Weights of a small GPT-style language model, trained from scratch on English Wikipedia.
Size: 16 layers, 4 heads of 64, 11.8M parameters.
Training: a variant of SOAP for these matrices, 6594 steps.
Each number is 500 + 40 x the weight over its row's rms, rounded and kept within 0 to 999. Layers, rows and columns count from 0. Numbers have three digits each. The size before them is the row's rms in percent of the matrix's.

# up: layer 9 MLP up, 768x256, rms 0.184, rows 664-716, columns 128-255
# down: layer 9 MLP down (transposed), 768x256, rms 0.193, rows 664-715, columns 128-255
up664 099:466456396506507591488510497395527542558482538515496480464511571428581499465472510503490436510489558602473526492502439525454465510546465546491503560489462534509462565446508511542549512484518500553502533451540542467524458562480462457436549543492433487544578506543497513479477533518495441505437529422471580576509440491466513442503497621516521534497445519455497540509478533519528517536481
down664 104:436574528498457542461497490483451480480576533503459566548477544521483508531566520486535509511512477515473499487586487491473512512515419517509539527466476544506466486534569458526491520476549535544485496470482436377530556501490510568516506481494484537480440454576517502540406480448598535521443441558552504500454572492524495502548543506562506581477493450584473498479539442510466487502446
up665 091:448524545528471531502498503457438426488579540661430508532454516445477481458459448495553446522457524531434529563525455487526448456488506555468546479415487452555506580445498557534530542471500482421462482574485479482507505461469553480450492566546501504525522469446479490518508456539489433527514461474560542489472534543551432481630511546497456531457508497552550523497497543479473531517492
down665 085:495519519491551500496534514493497492412463516512503584532432537409537459513469541529416506463492517525463506430567532497560540489557474514446474514515440544453489401496522505476432480422459380543448485488482563505488535544453540546474542510496489451494529433517524539521450537515468517490524425474511527546470449473452521450525553530510542518568439537486525436468540525582505538448491
up666 099:523454496505550464550499592495524516529508546562548541533497443484470496504520516516483500442435507448471511542492531581517453534535489560493452479426514502495529438513507535464499476519486492417517497541476504496553520446594431635503511451550506509522507443558574494528436569496446455550493612500526476587600467448536586533566493493525508536495475476558501521510522460454454485490414
down666 104:567500396573507497504494482468538423449491529495508478491510475504478493517447466513500510518555555463582453587560496575464479533536518470441590534497512504510575521560450488502455564523430451496445461536479536460475454564542468509474543535507483497491503544462403520493547481487460472450440522508517464512502486503474539509477568529504461528582560495554450527529503520435537509539523
up667 117:506495535429534511534467452437532536500553446469502482500481498522455489484550510526512461447508472498542510572535504574523470516510496486491478483438489457504474437557563449521465514472527517526573414392492532490467465536476511568577456460498450463493436499544430507504477562431599519455441484489540489508490537520570484569525486544492527483535529520534493462561565532433479510480446
down667 102:547515575541456475495508515509506482507532556488434455552495522521446439514477542505478546491480482537497511592486434429484543541422476503518556505502444496557509515455528504448494535494529473564431480565515561487532529517510497540515449444476472535520494464507485515483521481480546489506465520511424490497482497485567462433601551493488459449503413509496553522477566486523532441516504
up668 109:450496543537435534541513446532520435532467519521487436505512480458458479561492537517521440455496487498471487522416541482542526553469526459471487490524533452385485491402538446449540549538437459484463439475497561518501585524485477504493517465519557511524451418565473459524518519430506504595506552439492477516504541461457424485524491529502445491519497519469474546416579500443510516527551
down668 118:524537514445484548533494502473557466509500491502477490462498554529506539423469563554464469450420530521524548538573506533440499501509562486522512550474540528543542522475522489520446484531561479505403545557449437513414539535508430491517521519486441492440491487443455512533486499494562477535558504480511469453523448566499573472516531461517482501484447519406515544560470483415473458477489
up669 096:525531548565489496546435520449476482538437537546487442541480518471492490510464508497523510557527502558453546541501426511445490486516498551473476509549503474471476539511500445500587578588456555564493482535461489454455513450526587543460490412519434464480435517470494520500521499499457578451529544530477562522396487550512504429582442464504524445459537506544516539460456482469482468458508
down669 105:515473485475509392531424549452464515420558514493484504461541505639526539443522490523495507487494479491492484502536440559552483614444487508478487507486505481517519567472500557441520528475533546485478464452501532582495540477526506536566443519541462540568546517457454549419523481485490415537476457497429494508488505527485502516455477478516519558469459507517490532485514474523556546472452
up670 108:501595552540445510528491456486529532484527442515556541485365511547517422503440479515550524517473484524451474405529515549465477457491517555479415512516461582485529505551487503546540519470522480473584505508482557473499455445495462524553503565481557499493533456487457459483521548514502465510508550504536479482469478427508490404447535544476579557429461461545494492515489563550484516577517
down670 115:515571501507474511550461439535432465521549390496506459585474459506566503451543477518546461518524488545495478478510495529530484543484555484521541539469481502581471569495470482483469536554440480590561535446491513483489468492440521476522474491442541491480443522535478493544501485526511490534511540493484508483473504469497533509456487508475459455548463510521538486531510467508479565555511
up671 101:451502553519444560493445483538557457460468497566584410522484597478468536558497494515558487491582475509582459517502493543457475517606577538517496421536478462471437479460459532466541536456437482523486517547509557547485533460492467533565429471484503445523426450493525509500499476478481529500494410511479504465592552539460465522508543559505530491569495515541518519469476599486508522519495
down671 094:489508480479528480479464548540486532558543508465443455451543541478489499524507492504602558518503447462442522525476505486536550566563431543510577492460485519495509513528458498495575484565561458481511510477491461493482508460573467527526497515538493551488518512549477555508527481478511544511457488417539441519499504409483479454490498461507547526488511481493534462458554450488597507536442
up672 086:559614542524522449539527544499493522553461547491569472501445460520565454476577505505473515457482555465506464415478531473529536390540472503464452514495521485491500495488458503522445502421485474589506528452479526452427512479428567478599556478475529508496497460550463491551473468455477487506507486466396451454500483500556601497500489538499481502516499436500455552596533543562419474432448
down672 092:506446474501534508477454414498459426472512553475443471530547570486501566463462492535486481501496513486397531531517467522500497547461545497517503482404554540455459495467511497460531472481534447466487518574523491524549543475468437538452422566525513581485454545512513604504509609489594461462485454538508503572539510534532443514472500566499564522440497434526535474498498521521546464506551
up673 094:437521521468416405522582513434494503467471527535418495545524552545468542512511452509423505487523479460552500538512495431475455534472445471543483507576504472516500487522428493595494511534501592435465511515477489512515474537478579428458516526517531592506493508504488454532479459483526541453533481457516517470477467454507440554527493466474499468575558515502528538497505491542513500548464
down673 094:511486543550497530452428459425461464541452416482592389520493534462470500510480498504573515479491464528504484474485496544480560453541490518528523561463448502526470487470502463485448505530460368498450499446482539516538529511493494503452484451439435417507523545521510524497487504515500409579520472482443548540555526511511530428544463505455495508449495485460409507469482506516510510470469
up674 091:472504616486518519533522503439497487533549524455465428451517504483547541523479473500490445515478514523494554527502489507498425498531454505549498445510546497458507503438477480458542488491456515463461472511482525587464550567531506465509502505501602453460425515480529451439489540551399592449495466559497518516472550546517453438578504556505510511502547494518427522527519499552470461489539
down674 092:502502433522499467540484508530490457469492492530513500546499497444492500401489506499475531552524486515543431413407484489545523519605552539469552510474442458436446543556454540545415462483514542503516446511591499475464457425460439451508564501496468485526535513498505436543487461527486509548442507452515469565505472459438499504540472450486500491489561477547516509517454417524516521482502
up675 094:482515493493422457565503479505516454531487485463501565515577440511454537524468504543490505589461540491542486501464460481517446569566479475523482452483534474498473484431517524498581486496464502438436462461496462491529552620519473544440468545531420541552582491509463522474542493573506475487530494451462491495557546465547487504451487491525458529484555554560436527568413573465542465472465
down675 109:427482545528479528595554533426481433528475535474467497532531532492475483502528499505532477464490448526477452494518463513484434478460567515565505483477493520466468503518477543420481461522550537455481559516537494516560460511498563562504519411516480484616473510472522478578541471432568512545464471490492527477447508488497519430485525471543518547500515469434433436453447554460471483534472
up676 104:537527465534529506456447523492532576505561507462471521502493528512531469534451510459464539475505476505569471436427572560463466454489480527479514527514526574490511587531491518485493513490464508471529505520451516554609483463476475490459458485446463543482479459530418489501430439526488534474521474506509481498509480545498460514562483549579566537424459462515492555488516524466483495534428
down676 112:539511477438513551535548455493513441549477500498470468496479484541519482488530496539548490495463442513522569501486511523515494557488485486486518451512465457502473475495458473465555542486572422479518507428534519449570544486445557516459449525536546491501460508525502523456570507471466506507556462534486490443443559485551427518452545529429424548547537514493522504532516537445506540478588
up677 106:488543487442583497437552487548504549432552468485502461546496454451457525481416518522449507522526569505530474478546484539519502500515461531473490514556522531537451501510491464504513507487534551494527499474487488479493517558498472564554537488584529463443404496487419406495525542476440558487518522458503595504541613456509545512426459468450495491520478575467524428536478455527469477493564
down677 101:471430515527431531553490449450509530484521490452535493503474493493523512540461531432434538455533447437514432509521487460556509503523553483542509520476512524424454516468522602550508470469525450481430546529454517526438571573517495525542502494507506587507500465561504454429524447558521518480456495419510503480517489514497439559494500468493559492467494504543562472448546522463531536513472
up678 095:528501587448467524442509479463548496541523460521472556441465497545509597493512534506502476453426472434512499514488467500498488485463417490493529482433452433476461537417540477467507485538553476471492474513555514413461455420541454551524491485513535421520492523514504490517536490438507534543514451580501568445560499504460581556548452547471544479514513501552527558463454455518432522513468
down678 106:458474475490514442508528482475425539468480449571445480542440512480437568537512523527535575503536510500457494564578538418553575539471569511470467495451507508497542460456529583501477569507620459494496499465487474563480520456516504481508465538531543474455463540468457489479438521429475476523504506514485504471474472507514506534500576387486499529496466479567465462478527549517493479511508
up679 093:531505492478553438553456524491510480452483504543499463536584534453545518453453559560531466498494462451527538510515480486581514519443524425484462459589422492574449467551417440535515553498526527445477431532511501548484554480462531509546457513541571504537482554581538486511519535499542477447491427532439550485516501528523486549531534424623545454493474526523594437443518419504500490522440
down679 092:489420535551487491523454506474499488491486463455538543537506501510453484549450429482443579477483417498534495517459498491543499516494487460434449469418572495450519590530566426506545513535489484544483503419463440535468431496557513429504540523547533451494533479497563544546449422454439390508569496445605481514480444492538529493502517519552481545543431502489496531528517482522513487506561
up680 098:494550540509520469484457468521479552506459584495539559441484512523534508544585501508471518541507475500543434474512490569510526553418513507616497567473471531518583480532505517476500493479464479481516520509450476409520494507504457479489498493561502483534504462415522588423523489485485443495498499558406537541542443447465533524566498506438543520499561542522454524512524432527448426543513
down680 097:484520507513510482479512440439539491543486464511537455539486499536507486498437528487450563577479482453488610555580535535509513487522538504490545472524453568576425477538467512513474447468533506453523471469484527460533558470563488451503552532406435461475466460498424516539515473537469616485539499486562557526440553544505470473515479443497422494473526531441518539494523501514458555458534
up681 103:519542524467434500498497553443566459494429418550479422572484502512468530539501548449529531501508464492421500440544515438511497582546476504564478543489472464503426492459515479477458431459516547519453471486562477524392428516469474428511476532507544538474511489489566500481505524483555524527449511469545501467523523548565493523504528473442504521522484559451438503510474497453491475540484
down681 107:461496533478486414513521494531523524433543459491483530492492529486478543447545475510501475502499449489565456451463550458483522470492468541518529430422534493512557484486511445482533553493487557517480481519442485540487522427463521521496489497584550478467572506463436539515462499574473548426533495580489508488491470515470481445553484529502414572501562509573504497454525447470481480514518
up682 093:441476461444468536502481455502550505598581445484500542563499618458568442527488467497543393469497494424543509481412480498463481496410494544571526478547487451505470540494472461519496511532559537513565449547534495501435516515495578501543456524540482535432462573514474550569449449441475498505516578530465530515566563499480522593509437538500510456486497466434507517533550495465430531486556
down682 099:466478506488516464506600558539517529510488512503507568509492551472543444459522444550489539533542503426563560513456439477542474507464510515509484453433563482497474519469443514537534492429494503462464466442498436504497529445511500485545537465499540480546476543540494580604518546467446501469501517462540504449523510610553580512496515477486481558483491485540511499418503507474612527529601
up683 107:527491547482522530449549447516545504452474500543477579494478474465482540517486475512461454453535529522505563493518575480512467478527502439517445470455488537532523566487473572516462501473493531570533516545484517512416467463488501565451526481460467493519442396496451493555489477566482529523520498536446558456501541511474493484549384529477491418568500449488516498535485559583538473527533
down683 102:522581507492493502513451496516457496524512477429529526466523456450504477511519508512542458498521458490501482562503480478459486538528493477510494506527587510448593531531574513485521608513496477557465484488472529463502497530582434560478540477528501473494596539498506479506536525478539446513397548548539482517478492547467450523532498415448536517559493504477505525463465486502560460551444
up684 094:450539518517466547450437594529485476504436488410503450489542455575385619534472492504513515480589502517485542513485562474417495462529411491548510501470518499478511500487557384517526537469520469508549524537437505470482537557433545463523527466466449527506521527438559486465538474494482538517492495494506519480477493539605591548537522477466566501538447462439450475567509474454520507469507
down684 094:501548542499494446468459505516549537460550475492500459460435464468526532584480446531491533521504422474488421524508489482594547497460509516438495513440493490545484444520459522509545457499499424603474548551509490496489512505473521443556484472570547498484487497558467513454506504452482478519516532518458443481559537512478511469544536497540498598468508466517471505522521516488569512531544
up685 103:462524560553500468425439553522532499512459485465597531481504504468465540478480572487478550503511466400451535458506497435507524477453438519506530460486549540514545479528496491459479506538490537475481482513449442515481524460464550524487496490520538461521480516505539540522500494531396530478512481440466579512507546507516496511486451507504521432558530602485536534529546493471463606485467
down685 100:477466509465481511558617481519401573506511511449515490518543499440503491532510549471491495486519557536569461515491518620589512530512512460474455519524495436485553536486569503578514417574472479504516529545538457469459453477465488610487492494483519514513513498518503477488556540532435526474472502512503463479522463499515556478519480484499435544556506435592463439555580493520507497476444
up686 098:504464495437556462516493456483477532559431597531509542518502449433483543490460561509521471455432548503517493494529557409429536456536501450526505504451524519484481500428513448484490536579479541515496520472472466472511510517537480508569488520498464518591545445510437509466553493536577471544573513539532404467528439580498535444501518521453529528525521498505473505485486469495529495523457
down686 101:496527526604499505499574441585518497420485452533527464516506507556480489468487537487521499531511560415472509574504506524487412523464461497560499538441470467470504487492464499556513522420451543440525442574556481561555506467464482460490530490535521547544431514535556489478460514481480490527477579467482499503445480487460498499490512510518434417527527549511487506474456503434542509489498
up687 101:494452560521506405544531481481556523479491458540514491509506533468500467495581515508480528484466523440548445436528506465451498551553510552529489426460472545460488406539447521473561508501371529520523572448483510555554581411504535505512536502497511496439531552506500521449497490474562485538426505524525495526439471493448470478485536465476475428512547517537454532517502489508460526432603
down687 090:489522513476506508531535492472446475494468540510484512491461496494510535484403508510570437568535497516487547459527552578493510408452536546487494482545532444511499459476578464502445472579573474490446476492471474521498477549489520465487530469543511530481448461502520535438457512532479529463567505486488471473550470502551493491513495519537531531498484524493556462501594409483514482514464
up688 098:439480470518463506456545443573486464480517458452520545470446531469493451480579508460533423454420561492514463495528560376552485512517510612522456472520527517475479493483465535491507509437468523466471505517483545520534519399476484447535578535502536461491520434529522485457559451499560465538517584485400502556523509441492474460565541507472527505502498471541514526498449529486533531480402
down688 093:543504453486447496488418458474525493519520497506472421470505526515493570555516468536473576500503404453494495513495448581461446494466571494485519536454507468535463456522482446576481512502533510512546505482559508529449460580474524515398492469506511502520569504470478531419405533486483504515509388518575454466469527516462487511485479476507478555452438477522460495545526486488444482546568
up689 101:399526529522533498453595498512544553567459382529542562449536487541489512511492524535433499561513544441549501469491501474534477486523527539481500525488501487494418522599524511534505494521490515400491457526498489531497444503449479463473578461531498555498542458430454508562525427546504468412511458442444535463515534494455449499493452513522470512512494545513509470490485519470478516535523
down689 098:522486488472516495526506495516496525471462532537509465573475513466477532528460475493480515527492506478439463517491494488501489570485541504531450446487510429514548549397484477465489480487492539489592550475475507496474491551524545514540452485464480421507502544508488487461557502481606536567518567498537445501566498527469542532457564440453549476488438433479539515504478499522607514523544
up690 101:542546502478457494495624510541502509527483465465464604521510489457551505493472487480505492492463531498487438499480458478503570414540447470469448447499520501529527483532512466474568532488439565488479514510491400489452444460481496532484521469534530500520433545532494560472501579505546484454474400455472521469450448492465444535478491440538531465495474521426508547487495533543507492503515
down690 100:497516444497537437502471552477474464399522502529511466514470554545490533506512504515478509573536492448493559501488530496514420497502551583529529629478491465464444528473519538504433534469573415486612493482552442424518529536439474480587474504453480518466529452488450515505546573516541480423542565469488475517545496482495551533531489556547481507471519485497488442525491394496509546502479
up691 101:506489468522446520562539443567489498523463505549483553526522496489509491501491474496491547543475526506489472463555444421535559523472587535503433539436579457479469546558512507504539498448488538425456457451463584534457581474536568541504499480603516488493514507410447508445424444393480533441416486485537535484488469437510527468495543535452465457534498502443513475459518504452504484424499
down691 107:446456512484468513538459433514531469481550522526540480458577544518532439502496527467535568500398537472544487554420501439553455485468479550535544529382499487498495508469500472514457469550487518540447480527526538459441475552542499603478456457505547524574475505483479462511529459538526607520487532550514504514498505512461550564542453494525527459524511490471430528483538525534492465532478
up692 097:587509556544473494500463492520538462473499451552493491444522501468562453473544531499538555486484525429501547498564459517448552501457563488443505428585479466488521501510444478594538489512497521516398473479473413477481514458497533516535565573551515476568531504516458460568554458412424511436541527481473524508547483545473485453554467521500443519494503479484472473506490512526535461473482
down692 107:499502534473589519418527458439490527476571467500490476471511525493508467490499478499455536513471515526455427499522516436546485487490486511526458477490488537481518462488463490518550525474501454510490556522520512481454505475439512458422544448471525478565449516444476548468467583527537493597478531526501418506508527472534547478463454556464483540507554559407519548565492489524481554447558
up693 105:527528544484485572537455481548537569475565456526478545470573472521473516466500566507464520487495522505538556486476473490457455445494429502495479470482461513504528517517462418412457488470511484522539484446496501491568398490453458513485496509582470396573469556479501514491465424516503462570570564502469552429503549495443514534497519485485553517479424552480583515513531511496475520488477
down693 113:482477513529486502533521525496527444504514421495510463502430474435512499540484449549540504535505465530489479436515462494537529563385524548466517468502494511501400440527521461496496478559562570508526511471510520567455447487567478517475463491519546486543575567454572540542504592470454517455516440523470494522491470430450534542504477453575604456530407536494463462466478489506561400495535
up694 109:517479563517452549501482522480481479523534517539452517506437437498431469470473429506551427453475525537539581504519481521519410453474533502491501505554554544522519495486587476497506470485409504420524495476476544473502571517539485459477493533518527558498450489476560456482572491536464487552479453484481476432482552543522527545462491591493602457484493498490548533526452439543469522411518
down694 102:447497488485459476522513590491427442425496502478528491419495432571473548473524504462449599569501501472558450532523497508498460550566505444448493474437533438466512509463517549451466475484542495513512451432503465458510486520521513483492511521534550554524499543566527540567524530492540490498514516467462450506496514480522513543479530462499474489513446471461515445440463471484551521499437
up695 104:571491539435482554521490507474500472457419446476521476496472522577508484542540494436470490485488508558515508512458527495499448497465483508501466501526503601574496493476520510457445554515498498451495446476488484467397619426569500496549588535528543518528491486485474534525444517524528475451567541496497562495459531413484383528521509531496530531489587500474470491491491491500553586525521
down695 103:530469516436530518516431532496536536530531467473454459540473516521515488475515564559538454545443443496451527550504428518552507568491512473488549526512502456415539484496527485548612485498507501459474508581482488502559455476500482464504470536445491543519480458536547505546463488546507487501526479494546575481446488571488526488489449536487467512556463553558497499529474471504506455457517
up696 100:530498503487515476535457509549530541514562540546548438511490486463478510520485466472528552472495476547465468464524427473503515511477528491534489532517495477597408521501430477535521523531487519583507518474507546472532535476498500583566458570521525501447408509501495581502541528475483513460490399493557441524535481480469517451509510402544563536443463559465531538486498379488572526513508
down696 101:452520502492468508567458493468508436502511495472502541466471489459480525505545549478527483479510508515525503576513543536511480482455612487492534487491486536522502518502504564506492427420555481517470494480524565500431503492487450494508512514519506481608508485518609578459569542508485517508503485476487473461509500525530445524502529500424512522471474521506496489542503485528532469559451
up697 104:445511490423442533540435538513586529456449474513455560472536538470497477464400509440540518536538473444528557467453401484481531533479558473526473477511541553464442474600556522543493469503542511536491501526479494460509459465487505556485513481436473510521540488519430540486572541526528525495571490526514505472432474495508488438514563469486522502530485398477491557505499544582485534509564
down697 103:493486495574537435454467526506514499535533478462527480486530592511513523500503533530488509493468499477490435569537502500565463465483509467540524493524432447488518505367528420511517540533502494528433442471560590543445520552552542512465434494538503478498485487548591422501493529482456536542474430537473497519493520478545567488475559474559480477482528482505545433479518532478479443462521
up698 098:501506477477504463480456539518520463415473528472463467472533500455491517503450550546488515459599440440527499559504470455536455531545555507553566518435541531484501546436480488493525503480515548494502496495516509451459584482546533527535540497528505516483492513529478542533397463583499467494506482532537497440478500510409476498487544506474478574507448484475476512494521500492597466455527
down698 102:594500505501475517510501442570520506516505544517520451610527530472541465544515532503491436507452535550550492534519544459497554530493536511496498473501428515500460549513490442539488493499530474459481495494530472474478454516564523407505447544520438477421497541492439468499537545519550405444509563432512537502535475442470483518459420512459479539474541524470521480562480508460504571477487
up699 095:505520528528548550528540617536526478468543531534532538453483506544479439468517515530527521514535606507523480588514450573432427429471546468488507508518473531557550455520463540506494569513436482517530488538475386578532549489501515496472531478502460574511483492535425464601518465501510446523468564466472444505477508545514473516462462509565517510551472568480520550468522445446506555516491
down699 103:500464486481451480477516505498511402550392449496509548508537522455523524558465480525492518524467513509522461472486531461524482467495560534486465530484420505537542557468466461474434449515476487510499487409539496516465475467497503442474515486517470504525523526472444570537622529477455531542517547513475535498480473475507521555492503439464582546518539418521445521496496527494432562463554
up700 095:460500445586504547608453473492548498503417554495490440535512534562561490548458500500526594555486528467529499516433539485522482522495484458501501531526531467462441494473533453522469573501432463515452539523507529505471528532471471454512547469539474526487528470501527504507488538549529513484572481564533507520547451489483477482462503504527576601443504572471482533472484479404483347469538
down700 104:471555481519464493448503541519491503508499465489467542484467481490491493522542508497456476496535511438508544544529501501456530505460534496600513470448506507533462553521469490577492544496503515517503520541505475482569528473495463560436458464542567443477508536530449485451530483525477520511460556650478512502483506530508538548545461541484420512549574505512500492472473487538559574480522
up701 101:487471458481469522457472527469529498493487428531468520450523540504517460550527480474544464509531525495471515549480495498481498490540459574542438522545491465434426497516467475406501408498403491502484505521532525516481478451493476602466436578507489570538580513468466479550559489464491566499514477509384506468517479541533549499462538436523506592535482551518513418448544498483497516512452
down701 092:499528516491503490555536476509501516531485523476528421550491512474429517518429503514496501483477529549527566402477514498499494468534467502466514563430553471549528497508529496518467559482559575521509492438498425500467540502542520433513483438479519462470400449450521519451437573497521413507515507451603414464512533476437451507504509520477513429514477432453455581499502538536478534413468
up702 104:512458553483561409507495498483526619492526472456555505453502532483488536581483520428513540434468521522436544542482464514515535509532553513395567557453488568563558456531538467487479538522482513466508489469495555474497425492577504481499508463545434566472468513465514517492453480511500491483526574486497535456467494483447525458521522518540510435530532400400499498489457494464490546581498
down702 104:505496526537539570464493477523583452524502521466525493481519490522451426416490455559510485485472498531562452485432516503532485500494459506511494469564499478543490504451521563524491456470477634486507552530481491501506489514495546496529505541414524525509488481547526435531503514542542550545485503501529491481460529486483502474487535567493502553503509486545542450456465548520525397516556
up703 106:497482499537523497485496487400491543540541515440531538436508420470470527502518466584440484468504500454502525469502479489478441514493488548456475519475460488467494477523443499535444514524536447520488487507457531505560530515528519528543499506572450411483496464532552517496507513543453535557451488513442482523475452486535511526472493473552603583473523446522485522480451488474460431489496
down703 103:480467473457549463501563556484489590529426453503518483501515527484513434520428514506550513440528481500523577516532489553507502389480451522524466482514550589465528485531522530454522545477492449433495511512520499445590466482526418511524525535446479525430518512418444503537516558544519531448511498486535436513489521549538476483503502496549453450572545484521537497486439550518486435484480
up704 093:574479478508467454512422559484474476464524520551486456483521512481525533542576544466483504460522515516518505515416476543459513570470429488507511444487515492509489479544538511465526504525478457451526525488550511546520462454610571480476509550547495482474485522509492516421468489512474547505507467520521402465499481438471568544528470546456556497510514475465548496559510518448451558545494
down704 092:465518523403529521564485438414479499502406498500529566469506508479446488563495479474531518537477506482488479451485472442451509625514496499446502482467485573503503515482448405528503533479574458515533527492538481445451563553479482558444510489471473456483505462497520434502561531545520517460562501483453462516493468539509444560451493461497551475473448511487475474523481447544467485476602
up705 100:494461480435545507489541468469475561432485492505504491451529571444548474543500497528594541422545561437528562509598484512514526507556495469525557494583486463488430474544461523509513525532447422508489467476516527456487473389468543556511493511545429516510486564546473495545470475484502519494490506399497557543565502518494572474573495462443484490531446431465490586550466539508569537462450
down705 089:467461500450512500556486539459521468499534550446442520580499505460506479465499495505443457609516546539579430482451557497464480500486484445512532510487531538458547446519486526518479446437484509433500478516452493509489461537510535510467497572480507533518378509430549428444532500511569483454445524528509459508471450512447503459503446479499479501490579580456500539464523512573470434474531
up706 105:487466539535509471544599538455497560463402475475444449527555481562540542517578470469490491486433356499456491534440468453479515496461517492460544506504502516435457538521458600481509484496567519503441476508414485547487483564449556452470506435567588508514532495454579517514504515509516463471508456464467537396458448546463483524460447499536404485505518511515526546548522548491530578550430
down706 096:500522509553513532527432459474550520492612499468521504492519540451510525481458418517504497510556521506414441551513493476505502453479520481492427516525433485546487539496539476607484540458488528482476569579575491496396498513447488639493502549545494509496437475470491502442569535526490504554550519536374494471547569537540432556480479521441537556500416542538434515459460478495487463523483
up707 088:466419485465508468463567457519505446501487476473523513547521485395487509474513475511417440454476459507470444405412577459462513504526490505537519508529539473502486460456498531528491532546551483440538477562555527554451584519502571547430458494526460505529559443460450509485493494534525519484504460503496527466477487489512482479456525489486474447578456554514483507395537515469499456476529
down707 092:514515490496559460543448545498526503511540435526520481564496510515469461435521453535432531449499547513472432493517448483458510471503424456519517449373534499503471511569433485471520531494490498471533493454447539534494414489485470513515459561427518503507459502525462456553551482523444489513485452526531481538523488538518480462567546530477519532448527539471503548538570440497556530457484
up708 102:477517535601499544394545510487523468550482430526521558497543499538450543456458442567491443471475563475528501484463500550534518530457521523471466462483464492536422468458471515519467477515491435436469484492477583518501470503501493505541563550505453445508484517493463463581471429481462520509553446520506482464474500508516539491530475468424468502498451474394559462494529593503435459571556
down708 109:523474527417531475538500501480429546462544605509432450560464540509494476513512521473556551489539519486487533350482521465493477490551488498546494545429515544545550519531535473458516570402496495424520529436557473452523495470449542481499446469451548505461514478488515490478496517453550489489497483490492510575598526494561449486445498494486439539480571419561553520598496423453502448516542
up709 099:568522536535491422506546529542466450456558452483502463538427565529503481439530581486514556518389506598468499496437520516432505548455465494492508488465482480501520460506450541542550544492449579572450477504485539500526463481520567580453519516498474513522492498538497574524493426508525510497525537457445487525475535494578511485480447491513502455541470518581494553484473514537496519469450
down709 098:434536533470507513458515449491481581449500546479586467430493548441522546522498462494544458461513508528533424441468589562449414515498530498549429552432526476504540502481506460497473543494517519497565411483546549501455504508508497486527501520588513504559535449528548503582510558537516491488496457480497541543578512442511510473491573451514523538465439505442470478500519429466565475440495
up710 101:501535483582378495491518589576481442541513527581554513551487493427436471464458517500500505562484462481488343433455482494505496494525552542560462472516528453464549511543415480464517507406558528518455495487485528524482560497430472486545499553473488506533477493480503549516478521509562462527521499500541495526506450503431508503540541452518518480518540389561514484502480468449444498489509
down710 097:537412558409553528561557430480515545546504488491477513513496501514514489529597386554498436495505553570533585542493502510441502487538420485471510532521512535500530482507521522497536497534510467495549474475448546492567478486568493557492524512458518474535568527478543505498567425510414527492475512413493527529412548544474496501510529537479498522467564571491483505478440527565459474492511
up711 100:512441435473488493481474491554432506450519557486452390527479486588423551494485533467507549525481452444483510566493447564461525533463414562437531548557487590454543492509516505492529493551511506477591535419469556514510532485535479520564519440525467451455473475458485525508464491551412513574446484484481498584509474532479545475534479525488526513504502559549578502499571478550555447492466
down711 108:429425501563566486467481528486576468506457474515478511533546531531510463496452558593531532516441540533528527445508521579479510556487483453542529502543485521514460433450503537518532443506463521546460489544525471456507477549446482546490510531472512539479481497477526475556475553519488569510471598483526535497470434440536458524509483483509521454509458518480469457541465472466443520530528
up712 095:500519501490491513506459565510445474501562446542549547432502519487431546498494539538480567391564528530504486512491524482551477540437490474484551483468530521518511427441518557475519512433408435484448495430462474456495504464474467513486460576526451551515427528504531510469483445531547569490595483551510474433547523499431536480571495471486442477513444448473456536536488496531469505537513
down712 108:558535507568553483478506521464492456502440512508590503470453512495479585488466542527542473512491529410481523522497481528427466483542512510458516514496533477531477535527463537501412487462613550538533483541537487521458550514529484588514451480431475461573512514542527481451524480506508498489419555549516437549482524483488502542567482487579573559437477490450453507504489464432432540435519
up713 100:556482571493476525482484515564540503499395564509497445422557529566498513515530534481543481465561473497473477534398471566411416493550498430515533470504576538485518494477461447483515502414522537556491516586490525515422531502490535502502551494511486541511510597492530414526513514489499489568550475540441441472565487496549549483528464396495536508493515495528562477489477566486472445426492
down713 092:558513452410488519510577469507504512412587508483536587535447534464453499520503480513479477470514510514545531524508499489534458544508491567464463536504545490474526498490489535455516422522488537446485413503495487515536503497513505438455478497467501461431474533532520528556546486483494469491443524458508545494495531464435475458529502524478485519522478523506514539488548499542457508531511
up714 107:464480457569547514476503418483477552506498425514529559440527495485464465480506433537429433478505491446442469487513496547471470508552595521507460452512560488443440531521444524552487549509516524505558455506525469490524536466467539603565585479555463465446515487456531495540473438553498451452535554482495431579504544485567506473496537555466520534479495448531606520502500607519492462544492
down714 099:536471509422438516487541560474539512480474570499438584515537494495540599484561405510525605509506516474565448508523484436533546578444483551529544471475502572530502530511482462480463432443484483557431517555547530499467464425508486472445511486532514510535557585520564528517486503479491569566448496448498552450485471491459578555579566465479508486519473538527455449523548459419556530505537
up715 099:471470538523504539487464509503521421500503515559427526525516536515487530466523495487505457434497452534545529510494593515464528483458467551456505510451522497556531506443463523537458581409491478534500500478457514446505525473507539432609518558476443476505429495434459519515525585523519472486515385594457475499474500501480471461465472526462454556447472542514487473513505498470455498486513
down715 095:476521519560480501491503455513480537506506475405467504489478527458478522517539505462467457538409556524556523494485490474483508499535547460562455503454485531402465548481494496536502463550511477435440547531538459481543479444489545485457539518525559490421584528554516420573499522543576482498574581399526499471489529491475491472471566408433520475532521511541494481488470468487502515480486
up716 099:449549536473556519473538508479511447592504443491473577487570453492551490492576431496526502468531510546506536504510479502542496547524548480562504474519439496463452478525508531447550523476430579483469494493512515494463486545415557584475510402526436482595436464543477519481609538466489608491540542522462488531496460507503557551523477512502513455510487465477486521444508478507447530512500